config.yaml
n_layer: 11
d_model: 256
n_head: 8
n_kv_head: 8
head_dim: 32
d_mlp: 1024
vocab_size: 8192
activation: "gelu"
norm: "layernorm"
norm_place: "pre"
norm_eps: 1e-05
positions: "learned"
qk_norm: false
attn_scale: 0.177
bias: "none"
tie_embeddings: true
parallel_block: false
init: "normal"
init_std_qkv: 0.0312
init_std_o: 0.00666
init_std_up: 0.0312
init_std_down: 0.00666
optimizer: "adamw"
lr: 0.00132
lr_mult_up: 0.756
beta1: 0.95
beta2: 0.99
lr_head: 0.00392
grad_clip: 1.0
warmup_steps: 223
schedule: "cos"
final_lr_fraction: 0.0
batch_tokens: [32768, 65536, 131072]
seq_len: 768
doc_mask: true
train_tokens: 399700000
steps: 6115
dataset: "wikipedia_en"
Each number is 200 + 20 x the weight over the matrix's rms, rounded and kept within 0 to 999. Layers, rows and columns count from 0.

# layer 5 attention value, 256x256, rms 0.0518, rows 2-15, columns 0-255
235,218,204,172,201,201,195,171,237,189,219,240,214,205,192,225,208,197,216,183,206,185,193,195,215,200,191,191,211,190,205,202,179,215,196,218,242,196,145,197,198,224,240,196,183,205,179,202,203,184,213,199,183,177,219,214,186,209,194,198,231,194,189,159,182,210,207,227,199,160,234,193,174,208,217,195,190,197,166,203,206,233,186,199,185,212,195,194,199,194,209,193,189,203,215,234,185,166,210,230,205,153,194,210,186,169,186,192,212,189,206,185,206,202,209,202,187,215,200,198,194,196,208,194,175,184,202,188,205,212,229,212,178,180,195,190,220,206,136,206,198,171,212,189,213,194,204,167,201,181,210,201,198,169,178,184,187,192,203,192,195,190,195,204,169,212,229,195,220,200,177,208,180,213,185,203,212,177,195,216,200,161,209,188,201,217,180,186,202,187,217,159,184,219,212,201,211,220,230,183,199,201,186,182,215,181,202,194,231,203,205,216,195,186,213,184,200,175,252,238,171,192,201,218,186,207,232,186,162,229,186,170,220,170,249,216,175,210,231,195,190,186,219,212,236,212,201,170,203,209,184,170,190,193,233,202
196,200,189,200,206,206,196,226,190,200,208,178,218,203,220,165,193,193,199,223,190,207,203,199,212,211,224,196,189,190,200,174,233,197,196,234,193,193,204,233,202,205,184,190,195,204,201,183,187,226,182,196,240,231,186,202,204,182,177,202,201,199,190,235,219,192,190,211,213,213,179,206,212,184,169,171,186,201,239,183,181,185,213,203,225,203,214,186,193,188,194,200,192,212,182,175,211,205,196,171,191,226,208,210,208,205,192,143,212,211,192,233,192,229,186,199,192,191,179,187,203,204,210,184,204,212,195,199,200,192,197,187,219,211,193,202,190,176,256,221,206,224,185,217,203,199,199,240,202,209,197,191,199,206,213,222,161,210,209,204,195,196,196,218,248,183,186,176,204,201,207,195,189,199,201,208,188,189,196,196,213,229,203,184,198,198,200,250,192,215,188,256,228,184,182,215,190,201,169,236,217,200,192,205,217,222,191,213,170,207,184,183,191,200,179,203,208,210,160,137,205,206,212,223,168,191,176,224,226,241,212,201,203,232,195,219,210,193,186,210,201,215,212,162,163,205,186,223,211,191,193,235,215,194,192,195
187,185,176,211,173,204,177,217,164,224,194,191,176,235,208,189,216,201,195,223,211,174,197,213,207,181,223,186,206,198,235,193,217,179,223,215,166,176,241,209,181,209,193,186,214,210,193,201,213,210,196,199,191,199,204,181,219,223,205,206,165,203,209,239,197,190,218,200,197,221,180,218,218,193,179,217,206,205,195,205,190,198,211,188,189,207,217,206,209,170,190,211,186,204,199,174,203,224,186,183,180,240,195,177,164,235,189,221,226,211,191,206,203,218,190,220,197,185,179,172,194,210,171,210,200,239,197,206,187,191,178,179,200,206,191,188,179,198,223,179,208,222,187,220,148,200,193,210,213,218,163,216,171,216,218,172,206,222,205,213,216,206,220,218,192,194,182,193,191,197,228,191,215,192,261,199,157,209,208,214,190,222,203,190,198,199,204,176,203,224,187,234,183,184,220,237,188,203,197,227,189,200,209,210,187,222,180,217,191,214,204,178,236,217,168,218,199,197,201,189,217,197,171,209,216,211,205,205,232,202,199,234,194,238,174,182,211,184,180,195,201,228,177,178,151,193,214,203,205,168,215,181,186,215,174,202
167,188,204,204,214,180,179,189,204,221,209,243,202,221,173,215,204,176,198,190,242,210,204,209,240,160,212,191,215,189,228,181,186,169,188,200,184,179,207,213,204,192,212,192,217,217,192,210,196,188,224,203,181,170,197,197,191,191,221,196,228,200,199,266,174,189,199,214,188,231,180,202,218,200,208,209,203,236,189,201,211,235,212,196,180,197,183,190,231,181,230,188,212,186,207,176,225,222,187,166,177,224,184,190,200,225,203,213,221,200,189,198,186,203,200,188,241,198,209,179,209,190,180,197,216,203,170,196,202,206,176,197,218,187,207,192,199,202,245,232,203,210,204,206,233,248,190,204,206,227,188,210,173,224,160,193,184,192,191,176,218,198,194,243,228,189,178,204,194,218,201,206,197,197,188,210,194,193,189,237,190,198,194,168,190,198,175,163,187,186,218,245,200,183,217,154,192,178,178,228,211,204,222,220,199,190,166,188,220,209,204,198,239,211,164,199,204,195,192,197,194,194,173,159,184,189,205,180,189,169,197,169,234,213,187,160,199,202,207,187,206,169,244,233,158,199,225,224,170,210,214,203,157,202,224,213
169,183,195,195,198,211,206,220,220,196,193,171,220,201,202,186,205,217,194,234,163,185,191,194,193,203,199,209,185,202,186,215,213,214,182,258,200,185,218,195,198,188,195,210,188,225,200,187,227,200,181,209,233,214,228,216,205,213,232,207,215,204,194,194,159,220,214,192,206,199,195,192,190,211,190,189,201,151,213,204,151,182,221,201,207,199,217,196,184,177,200,206,237,176,192,230,237,199,224,249,193,245,227,203,208,203,204,187,185,206,196,224,216,202,191,236,182,199,191,175,192,215,219,178,196,178,227,202,208,198,208,232,184,206,190,192,222,208,139,176,200,201,175,212,231,190,211,201,194,181,202,203,244,207,211,226,180,235,210,215,202,216,198,147,217,222,226,184,202,205,194,192,205,194,217,200,212,197,211,190,189,183,188,188,192,191,204,223,200,212,205,213,197,215,175,197,197,207,184,211,168,211,209,196,228,210,184,219,191,200,207,192,185,223,237,212,202,179,221,196,222,194,222,217,224,194,196,203,186,226,192,157,196,203,207,266,186,196,164,204,178,251,172,183,161,158,197,191,233,188,211,193,208,202,206,176
202,192,225,199,191,215,221,220,197,187,180,184,213,177,181,219,213,222,200,229,198,202,161,203,212,185,179,204,183,199,178,205,195,214,161,214,199,204,227,200,196,207,221,190,207,201,173,193,222,202,189,220,210,208,225,197,201,199,188,195,257,201,191,162,163,206,194,220,172,194,224,189,187,204,210,205,217,184,206,205,174,218,200,200,193,218,182,217,174,195,193,195,249,202,210,259,228,161,204,236,212,162,189,191,213,186,210,191,152,188,236,189,221,185,206,190,182,197,218,184,193,200,224,188,189,194,185,213,195,195,190,273,184,186,196,206,204,192,149,207,198,205,221,208,218,200,184,195,182,178,214,206,232,191,206,215,222,190,206,196,216,202,180,143,193,236,204,190,201,206,183,202,193,192,191,219,235,190,210,215,220,182,216,186,165,243,209,174,196,194,196,172,185,228,178,203,197,202,170,164,172,224,198,195,205,197,189,200,207,214,231,210,189,206,247,207,195,147,203,192,227,184,213,206,232,207,241,203,164,192,196,207,215,162,216,249,180,223,180,200,220,217,190,172,162,185,207,171,203,227,190,169,207,195,201,200
242,216,194,196,217,187,203,173,198,213,204,237,204,199,193,218,185,207,208,177,231,219,208,215,211,219,204,212,212,200,187,200,175,195,201,166,210,210,144,220,222,210,200,198,201,202,188,219,186,185,213,188,150,199,187,202,202,198,193,187,181,183,202,233,219,203,194,205,214,197,191,189,185,205,189,197,194,203,159,216,213,210,178,194,188,204,176,189,215,227,218,204,199,198,214,186,196,226,201,165,206,211,182,185,162,206,185,210,196,192,193,219,190,205,214,176,226,201,215,216,211,174,187,209,216,196,197,187,192,204,211,172,212,201,186,201,202,202,208,193,204,203,201,168,182,206,188,167,212,228,186,199,169,231,155,178,229,228,204,197,204,189,227,236,189,173,192,208,202,186,203,213,197,195,229,196,182,192,174,225,188,228,218,226,188,172,202,225,201,189,188,208,195,187,222,213,202,188,224,174,213,199,195,215,179,207,181,204,178,194,182,204,221,183,211,215,186,216,210,189,177,208,170,180,189,168,188,186,188,193,200,213,177,206,217,155,221,205,242,207,178,187,232,225,235,211,202,219,184,186,191,233,186,207,198,228
223,194,193,195,202,227,182,203,222,203,180,226,211,172,194,252,222,225,222,192,229,178,190,198,186,212,193,200,210,186,193,193,193,204,193,191,183,195,210,179,211,252,217,172,190,195,177,193,226,201,192,205,201,198,209,204,197,204,194,206,208,204,182,187,165,200,205,199,196,188,229,198,182,205,206,177,188,199,188,210,234,220,210,194,213,246,166,207,147,203,198,207,197,215,216,198,212,199,204,256,199,167,168,202,169,223,214,225,222,192,207,192,215,228,217,201,181,198,189,190,197,205,199,208,177,169,214,198,204,192,199,229,207,180,217,213,200,188,164,197,189,197,208,223,171,189,175,158,200,221,193,192,211,152,187,180,217,182,212,188,201,212,173,200,174,209,188,209,224,190,178,205,180,206,213,214,216,203,203,222,196,179,214,196,197,230,223,163,191,183,205,188,198,199,183,226,190,222,210,183,182,215,209,185,169,175,201,215,197,224,246,206,239,197,209,211,187,193,243,246,219,199,165,233,218,212,265,204,178,187,195,227,200,187,188,234,176,223,217,193,209,210,170,171,192,199,203,163,203,217,206,145,186,201,214,204
193,228,221,227,211,239,195,203,167,200,187,166,198,191,221,206,214,214,192,210,172,246,143,193,206,227,207,203,192,210,164,217,189,204,202,197,180,244,176,197,181,206,190,193,194,210,181,204,221,195,214,196,189,198,222,180,201,242,188,212,181,207,180,175,213,197,181,205,198,273,234,203,225,192,207,214,211,228,215,219,234,182,194,198,189,200,198,190,187,223,210,205,210,206,181,224,144,203,195,194,202,189,187,192,220,166,209,204,173,202,218,197,189,194,182,190,177,193,224,233,226,210,218,210,180,189,195,233,205,194,205,196,185,198,191,208,176,229,211,178,212,176,216,203,175,179,202,218,196,167,189,203,233,188,216,205,228,186,249,222,184,202,192,184,171,206,194,226,204,191,186,205,198,203,179,214,221,197,219,165,206,224,239,215,219,213,239,207,198,199,189,131,181,233,186,188,187,218,225,195,209,180,191,186,191,199,203,183,209,210,206,229,201,183,216,200,203,181,205,182,197,193,204,195,198,223,209,222,208,220,199,229,194,155,193,185,204,206,189,193,208,221,206,169,212,220,196,201,205,226,181,230,227,190,195,205
239,214,178,204,222,224,210,202,180,193,198,198,216,208,198,219,219,205,207,204,207,172,197,207,129,218,188,196,216,197,178,214,210,204,206,174,199,230,200,237,205,209,184,190,185,168,196,212,181,203,182,172,247,189,194,192,215,236,200,200,175,196,202,186,186,201,189,167,235,215,192,198,207,195,198,179,194,178,189,208,232,179,202,190,218,213,190,216,202,202,181,214,210,190,233,199,197,201,198,194,191,203,203,229,174,170,188,176,224,190,187,169,200,258,228,210,214,209,203,201,199,203,197,200,204,221,224,235,203,199,204,170,238,186,183,191,203,212,204,200,195,213,188,205,189,147,165,187,179,170,169,202,177,193,240,202,218,209,255,182,197,198,200,201,186,197,193,195,208,144,206,189,193,189,204,197,201,208,201,162,201,188,211,218,200,199,209,253,191,226,169,217,187,174,185,219,205,207,230,184,177,215,212,198,148,182,202,200,177,201,190,188,200,196,209,188,195,224,196,181,198,205,194,231,240,180,192,219,207,190,213,230,178,153,198,237,213,189,202,205,183,235,193,185,235,220,206,195,200,187,209,182,191,218,210,182
231,181,209,202,217,218,174,191,179,199,206,207,188,182,212,186,216,206,207,197,189,234,216,189,241,169,234,207,210,193,197,171,221,199,201,169,197,209,197,234,209,210,205,211,202,197,209,206,199,182,208,180,177,192,207,181,201,197,178,213,201,202,166,213,209,195,191,212,191,167,150,196,201,199,187,206,212,236,199,188,207,201,187,205,204,165,188,215,214,219,215,187,186,215,216,184,191,198,196,183,198,197,186,167,196,193,198,202,173,195,218,208,197,185,189,190,213,197,193,229,196,170,198,220,212,181,169,221,201,196,219,184,202,207,223,207,191,186,249,193,193,187,199,216,210,216,183,179,221,249,160,202,191,232,203,205,199,190,234,196,222,185,170,222,192,188,178,227,179,233,205,167,217,197,197,215,209,199,225,196,191,203,187,206,204,204,217,161,183,167,210,215,206,211,191,196,189,187,153,168,212,210,154,224,195,228,155,206,194,217,207,191,254,167,142,194,190,164,183,197,203,207,187,144,196,194,173,201,193,163,203,191,198,186,197,198,204,203,187,197,216,193,218,174,163,227,209,202,207,223,180,210,207,205,237,224
217,208,188,186,213,186,215,181,189,219,206,199,187,206,212,205,185,201,203,188,199,221,217,205,187,201,192,197,201,198,213,205,184,202,212,176,221,211,207,230,211,185,163,197,194,183,223,211,177,191,218,192,187,212,167,186,197,194,191,204,170,193,205,216,241,199,181,174,221,186,183,211,213,189,171,195,203,219,198,200,239,189,190,196,220,228,202,218,212,185,194,184,169,198,202,159,212,227,185,159,206,190,190,198,181,217,175,203,238,195,182,211,165,223,204,217,222,193,174,222,218,205,212,208,231,223,216,209,199,204,198,126,223,210,202,185,192,191,276,196,199,220,196,187,187,179,211,197,208,236,171,220,177,205,198,212,196,226,219,196,179,187,198,251,223,172,182,202,208,184,230,189,207,186,187,201,163,202,172,192,197,216,201,225,218,180,214,222,171,216,204,220,201,167,230,231,206,168,222,207,224,185,184,212,195,207,195,216,175,172,165,182,203,187,169,195,200,227,157,200,203,206,184,194,176,172,167,209,237,204,226,230,199,230,176,205,225,189,208,203,211,238,225,226,219,215,199,231,214,172,217,216,190,212,198,202
221,182,208,177,208,202,200,193,233,211,202,194,198,192,187,242,224,217,186,194,225,177,180,186,202,200,192,192,187,198,202,206,183,203,164,207,211,175,208,177,203,209,223,185,219,198,183,191,234,199,204,226,208,192,204,200,188,209,220,184,218,208,181,195,163,207,209,220,173,198,227,189,178,202,207,171,198,183,176,196,201,217,200,201,194,217,185,200,169,193,208,203,220,195,204,213,233,189,202,253,202,186,191,208,189,212,220,205,182,182,223,190,210,210,199,210,169,200,194,205,223,197,210,192,183,204,184,191,206,204,201,244,197,170,206,201,214,201,133,223,201,190,208,197,208,199,194,197,196,191,217,185,227,187,163,191,200,167,185,187,191,219,198,185,191,224,229,194,203,211,195,217,191,232,222,191,224,188,213,229,186,178,200,175,210,224,203,169,216,182,215,161,192,212,198,217,196,209,197,174,184,205,234,197,197,216,210,186,235,220,227,202,213,207,228,227,190,185,232,219,196,180,196,192,187,217,246,193,166,208,178,179,200,169,207,209,183,213,195,200,192,202,192,187,201,185,220,170,191,209,198,159,186,214,208,214
177,192,208,210,196,220,191,186,227,228,208,210,200,178,185,220,181,187,202,174,222,219,207,203,196,218,193,209,216,201,210,224,190,198,219,184,221,203,146,178,209,208,202,196,217,212,191,176,193,227,201,189,156,198,209,197,187,223,230,205,205,207,235,188,217,196,189,201,226,220,235,193,189,202,205,200,188,149,197,209,188,198,213,187,203,195,163,193,209,220,198,195,208,179,197,207,190,196,186,195,197,233,200,227,183,189,191,181,194,200,187,182,196,216,208,214,144,204,229,233,213,194,224,177,193,211,201,189,201,209,233,209,203,239,187,177,207,216,173,202,205,187,188,163,202,185,209,190,199,201,235,203,263,174,151,197,191,214,150,180,202,190,248,176,187,199,232,193,183,196,206,233,194,191,192,197,210,186,191,195,190,199,172,180,187,189,202,199,211,194,202,160,193,217,198,180,191,218,264,234,208,186,232,195,198,190,209,185,208,211,194,192,161,212,233,184,206,217,209,209,175,214,216,210,203,207,215,191,194,200,186,188,183,206,204,170,212,174,228,205,187,165,186,246,229,210,187,196,177,206,164,196,195,196,155,181
# layer 5 attention output (transposed), 256x256, rms 0.0482, rows 2-14, columns 0-255
191,177,213,231,180,198,191,216,190,186,169,173,231,191,197,188,191,208,218,213,200,212,189,189,198,191,208,213,205,210,203,214,212,186,211,212,180,208,249,195,157,191,219,177,215,214,180,182,222,208,163,213,212,218,168,180,207,187,208,238,188,192,186,207,201,202,196,136,209,232,208,203,228,193,202,212,198,181,209,224,183,157,197,216,212,196,221,215,210,221,219,203,189,184,210,165,203,235,211,195,179,251,198,213,226,219,215,211,194,196,191,206,197,204,200,197,225,190,196,207,195,208,193,204,185,197,199,229,193,206,199,203,228,218,224,228,196,183,226,193,211,202,159,205,221,209,182,205,245,189,198,203,189,216,195,202,169,203,180,207,203,204,185,175,223,197,201,200,176,195,192,206,218,173,209,180,201,188,187,185,190,213,192,224,175,212,188,190,169,209,202,220,223,194,193,204,202,189,182,202,196,216,226,209,195,211,191,231,160,172,216,211,200,202,200,226,206,200,176,164,229,202,203,204,205,201,196,204,212,171,193,205,179,223,187,202,197,222,189,187,206,182,198,170,170,191,195,185,210,189,222,174,221,200,160,181
205,209,188,198,199,178,217,206,200,197,215,205,174,207,190,212,212,212,188,189,181,172,206,192,205,211,196,225,212,218,199,214,176,189,203,178,205,208,189,186,241,195,202,211,199,207,211,209,186,193,220,180,193,174,219,195,209,218,220,189,190,204,211,179,193,197,213,205,194,209,219,230,183,191,208,216,221,195,196,189,209,221,217,139,187,198,192,203,199,207,194,226,220,204,207,226,183,210,225,214,216,176,170,198,189,188,210,236,181,207,205,177,204,179,215,180,196,188,221,215,198,203,199,210,208,208,191,178,191,203,174,206,184,204,181,183,205,238,176,205,182,210,210,198,202,203,215,195,193,196,201,194,218,207,204,202,231,187,190,210,210,191,219,203,180,196,206,200,205,187,193,209,213,189,201,209,202,224,200,219,197,194,210,210,214,210,205,214,220,196,191,171,177,192,216,181,203,198,218,210,196,187,185,199,195,187,204,190,235,201,202,189,209,194,201,198,182,199,227,229,192,191,197,196,209,183,208,195,186,199,189,201,195,196,205,186,166,190,197,206,193,202,189,221,223,189,204,210,198,206,192,198,187,197,206,203
199,215,223,207,221,190,199,154,212,174,223,204,189,195,204,190,203,200,220,173,184,219,205,211,196,199,186,210,160,206,184,189,191,211,195,195,216,202,171,207,202,187,173,216,201,208,209,189,204,179,211,173,185,223,209,212,181,184,188,169,193,215,211,173,197,188,202,221,204,197,189,196,192,192,232,189,205,212,203,215,230,180,186,236,217,212,175,200,194,210,185,192,218,199,193,210,209,172,197,210,210,177,219,188,213,177,186,209,203,230,208,207,221,194,223,199,204,184,187,217,215,190,206,185,190,209,191,183,228,198,207,214,181,198,189,201,234,206,179,211,202,190,187,201,208,206,220,222,183,216,220,196,216,198,206,214,193,202,200,199,161,191,200,219,202,205,203,203,223,202,190,199,214,209,163,198,217,192,206,188,212,189,186,198,204,193,212,203,193,180,182,173,210,195,187,193,194,203,205,158,215,191,180,199,211,206,229,195,207,200,180,208,170,183,192,194,203,189,216,222,179,190,224,147,187,202,180,219,182,200,227,205,205,163,208,189,228,185,231,208,186,180,222,228,234,214,198,214,186,216,183,215,200,191,256,201
167,182,227,210,208,203,207,216,175,204,221,190,192,178,217,196,195,206,244,187,188,178,186,219,173,219,194,205,174,209,173,197,213,206,199,221,176,218,195,205,173,191,173,213,190,213,194,172,204,206,181,176,202,189,199,219,205,202,191,166,174,201,232,195,202,179,191,176,240,175,194,219,229,182,227,232,227,201,208,203,176,170,166,236,190,206,182,202,166,204,188,196,190,206,207,225,187,192,214,194,208,200,221,180,221,216,188,178,209,220,210,177,213,196,199,220,164,225,172,218,185,202,213,187,195,218,211,219,217,223,218,198,186,248,187,213,191,171,181,186,202,197,161,167,202,193,221,189,209,173,200,199,208,213,193,204,211,229,171,171,170,217,204,200,185,214,209,167,209,189,211,217,218,209,183,194,223,202,201,178,204,214,187,212,189,225,202,215,196,215,181,184,216,176,189,218,193,187,189,173,187,202,162,197,192,212,240,219,205,201,210,182,181,193,225,210,201,194,178,180,199,195,251,223,233,189,213,198,191,178,208,203,192,195,216,187,214,174,205,217,206,233,195,209,218,203,180,206,209,213,199,197,219,203,221,206
254,200,176,211,186,190,215,193,210,217,187,241,193,185,235,203,229,199,196,192,197,203,193,200,215,225,199,179,205,198,214,224,196,191,245,176,199,228,186,199,207,217,215,192,196,172,203,190,184,206,234,197,204,201,174,179,202,207,176,204,219,191,157,208,211,191,184,246,177,188,203,191,177,207,192,210,189,232,215,173,224,215,194,216,187,210,190,205,221,178,197,230,186,201,192,180,180,192,188,202,208,163,191,204,163,168,191,196,201,179,200,194,204,185,230,163,196,192,257,211,234,186,201,179,194,213,185,188,181,176,205,206,182,161,215,213,213,202,224,235,163,229,226,202,175,200,230,208,211,201,185,197,214,207,203,190,215,180,209,199,204,181,188,211,196,195,203,179,213,193,170,182,173,176,191,197,187,223,206,231,195,186,173,196,207,183,204,175,218,205,212,217,201,221,244,196,183,208,196,198,205,205,229,203,220,189,229,180,222,194,196,208,222,173,187,210,206,200,210,210,193,181,190,193,201,213,191,171,238,217,216,220,206,181,207,202,224,221,193,199,192,179,199,187,224,196,207,185,175,214,190,201,179,206,174,224
212,196,173,194,187,189,189,217,204,217,221,227,224,194,213,162,206,193,193,199,205,189,198,201,200,221,202,195,237,176,216,214,221,180,254,187,194,197,208,224,178,204,207,181,177,173,206,179,198,178,204,200,192,214,172,207,205,195,189,202,210,223,199,214,220,197,195,227,226,174,168,163,189,197,189,193,162,189,170,201,216,163,228,190,237,174,198,198,214,184,193,199,171,217,197,163,180,209,176,205,206,201,230,213,176,210,214,199,206,203,179,203,180,222,219,198,200,210,192,184,216,179,188,208,190,191,211,181,190,234,241,159,215,184,230,213,202,199,219,204,184,212,191,221,195,212,196,195,185,229,193,192,197,236,216,166,188,211,203,190,188,170,224,176,249,203,208,200,216,202,179,226,216,213,216,196,162,218,211,212,184,223,180,180,197,153,190,203,224,212,225,237,217,211,241,199,206,223,201,188,202,182,228,188,206,187,211,191,188,161,211,217,221,197,187,203,236,222,192,188,175,218,188,192,211,204,185,199,232,214,217,165,194,220,202,182,228,198,191,187,185,204,204,164,233,229,201,161,231,180,225,204,170,215,171,143
178,184,218,214,198,191,199,208,224,180,204,170,194,225,187,200,199,202,209,198,203,199,201,212,193,192,197,183,215,229,202,164,207,203,169,221,192,169,216,178,191,198,184,220,221,241,203,208,224,211,182,193,216,185,209,203,205,195,206,215,213,203,209,199,188,188,206,176,202,214,220,223,225,211,198,213,214,229,226,197,191,185,192,207,184,204,227,189,183,204,183,189,182,193,210,198,181,187,218,196,201,173,193,193,236,217,206,205,214,221,207,185,207,201,188,230,196,211,173,193,196,237,211,193,201,199,195,224,224,185,187,191,180,226,215,194,167,179,204,190,221,168,184,198,206,186,188,207,215,195,224,196,195,179,201,191,189,192,180,198,195,186,176,189,177,200,189,214,187,205,219,203,206,195,173,191,219,207,203,184,209,183,181,192,194,223,195,201,172,175,181,193,199,196,182,202,204,182,190,222,193,188,190,197,198,177,203,216,216,215,198,188,192,212,209,189,213,194,173,216,212,197,228,225,177,201,209,227,211,189,186,199,229,223,201,188,197,189,205,223,226,196,196,218,196,205,182,182,201,207,201,186,228,178,216,196
186,200,225,200,196,172,214,194,205,186,187,159,224,200,195,169,190,206,209,202,177,226,171,198,233,196,192,192,190,202,205,212,196,198,201,210,235,181,194,223,209,179,211,199,218,225,222,182,207,194,187,192,192,232,175,199,171,199,202,219,193,229,210,190,206,231,219,202,209,218,198,164,203,196,186,220,176,188,204,192,205,150,206,147,217,166,227,208,221,186,219,208,201,168,190,205,196,199,215,201,217,205,242,205,230,191,213,200,192,241,197,228,188,206,205,210,202,213,195,209,199,198,186,206,194,208,195,168,200,198,211,179,193,198,197,205,208,215,214,192,226,196,186,219,209,217,195,206,187,207,197,215,189,220,203,188,146,225,188,193,166,170,222,168,244,198,211,201,190,209,194,228,229,199,223,185,196,204,224,191,200,235,210,188,184,174,185,189,220,218,198,183,210,215,223,192,203,194,189,202,208,219,213,207,219,210,194,208,187,173,196,233,170,220,187,188,199,191,207,190,175,218,201,174,149,209,171,207,226,212,225,169,221,197,213,174,198,204,205,204,187,188,229,181,188,200,195,180,199,179,177,198,203,211,200,161
208,198,182,140,208,208,207,191,235,208,192,197,196,205,175,207,182,186,173,197,216,200,230,211,196,195,184,203,243,176,226,186,207,190,212,196,245,182,221,177,220,234,235,216,201,178,204,206,186,211,185,223,203,199,204,204,177,190,199,195,235,198,224,184,207,219,209,210,184,195,184,182,146,197,165,172,169,185,178,173,173,218,226,191,221,181,197,203,194,213,206,187,225,214,195,190,233,183,187,179,222,218,195,222,169,216,185,189,198,169,187,203,188,213,199,212,226,216,187,153,184,197,193,220,219,195,195,195,186,212,195,188,218,184,222,177,202,203,195,218,170,209,230,219,206,216,172,205,200,223,214,215,191,194,192,182,171,202,239,214,196,219,219,179,226,204,186,244,195,235,218,188,216,206,211,214,173,208,184,224,214,186,200,195,200,169,186,210,216,188,220,222,236,183,203,215,216,210,183,205,214,210,219,199,210,194,181,196,175,186,200,201,204,221,193,173,195,218,222,204,188,210,185,205,189,212,191,195,209,189,184,190,195,224,167,203,219,190,208,180,192,184,206,216,201,207,202,184,210,173,208,198,183,200,199,165
206,227,201,193,181,195,191,198,235,193,208,192,194,201,162,186,192,226,196,196,179,226,227,177,241,187,192,200,201,179,208,186,204,203,189,203,207,172,214,161,221,217,196,205,216,228,226,218,203,219,202,215,192,219,191,186,188,201,194,201,224,191,200,199,207,225,220,251,195,190,209,198,187,184,184,221,184,225,188,190,176,206,213,199,203,199,197,178,194,179,214,178,200,208,168,187,192,191,188,216,201,167,176,211,216,211,205,216,190,197,216,213,199,178,197,187,173,192,202,186,209,210,213,215,200,181,205,183,182,194,196,210,182,203,203,185,205,231,222,197,184,175,199,193,199,209,208,211,189,226,234,182,206,197,201,204,179,191,194,222,208,189,216,204,177,173,206,198,212,215,197,190,211,200,220,195,204,209,206,210,224,198,218,176,214,188,194,169,239,175,209,186,182,227,204,196,217,217,191,231,224,207,194,190,223,205,186,200,196,208,220,204,205,206,210,209,210,172,209,199,202,182,200,186,141,222,183,210,222,212,201,162,216,221,179,196,208,173,203,191,221,169,194,177,187,196,209,194,181,190,164,215,202,176,210,219
150,196,205,172,210,180,186,212,200,187,216,197,215,231,187,213,194,194,202,201,223,189,207,230,194,206,164,196,221,197,194,194,215,183,186,224,188,199,218,175,207,171,187,206,187,183,190,193,205,207,174,177,203,188,193,204,193,202,224,176,201,212,235,196,200,191,225,192,186,207,219,198,212,213,225,203,211,149,192,202,200,192,199,188,170,219,172,183,170,178,188,197,211,176,201,211,196,212,198,216,222,188,223,196,214,225,192,195,215,232,198,179,211,193,220,213,178,220,147,162,183,207,194,210,182,222,209,213,180,230,190,171,203,218,183,196,213,211,182,197,197,191,195,179,213,178,205,183,180,187,260,191,186,188,197,191,187,209,184,163,185,208,232,194,228,200,198,204,201,190,204,222,194,207,177,207,204,222,161,187,224,221,235,164,189,223,204,230,178,201,204,175,212,173,191,219,234,218,239,206,178,192,194,186,204,190,231,204,201,205,200,193,191,193,253,192,196,195,164,194,198,191,214,236,215,181,233,211,196,209,205,187,222,215,221,202,196,180,240,213,214,221,190,217,230,185,179,205,208,193,226,218,195,205,194,144
165,218,233,209,206,214,207,204,231,186,198,198,189,227,172,171,194,217,211,199,196,201,232,221,206,189,205,201,191,226,200,170,216,202,154,201,190,166,192,169,207,200,202,214,213,234,200,224,211,235,193,186,191,186,257,220,183,204,239,195,199,201,209,207,168,209,222,205,181,230,206,217,207,215,227,210,221,219,194,198,190,213,208,182,159,197,206,178,188,209,193,189,196,187,209,228,181,196,216,218,187,196,195,183,224,177,212,210,200,225,197,192,222,194,182,198,191,203,202,199,173,231,195,207,216,194,198,200,220,175,180,229,191,229,170,191,176,192,173,189,222,162,209,185,196,181,189,185,197,174,223,186,178,170,183,190,201,184,179,187,231,217,204,223,150,200,206,187,187,197,206,203,190,208,203,185,243,188,211,214,224,210,210,179,214,230,179,209,210,157,166,168,183,204,157,186,196,195,220,203,198,207,190,199,182,207,194,195,224,259,197,194,195,203,219,187,202,166,201,194,207,188,201,206,182,190,226,201,172,202,185,200,205,190,200,186,188,184,221,229,220,155,178,220,210,197,197,233,167,211,163,214,232,194,233,264
188,199,219,226,184,210,206,219,172,185,197,213,202,178,211,177,189,198,206,199,173,216,194,204,202,209,211,197,213,181,194,206,217,194,249,206,193,213,203,251,160,194,206,195,198,198,202,175,190,201,185,191,184,219,176,212,206,196,183,218,208,208,205,196,210,201,177,188,230,200,176,183,223,200,195,237,167,195,210,215,191,166,199,212,218,178,198,229,222,212,211,195,184,198,214,192,180,205,201,200,188,201,242,217,211,196,195,182,201,220,194,219,193,220,202,197,212,197,208,197,218,182,198,188,186,198,215,190,206,200,221,194,202,209,209,215,204,186,238,176,194,197,187,222,201,205,209,192,189,197,175,220,187,213,214,192,186,227,207,197,189,190,196,176,211,199,210,182,218,202,185,199,231,173,190,188,192,199,209,195,199,207,177,211,168,190,200,192,210,202,197,226,225,195,206,200,173,198,194,202,206,211,191,202,209,185,221,216,167,163,189,221,177,204,177,194,211,196,201,194,183,202,227,199,215,199,175,178,218,176,205,216,226,207,216,208,233,212,205,189,184,194,213,194,182,217,208,187,198,194,193,186,208,193,185,173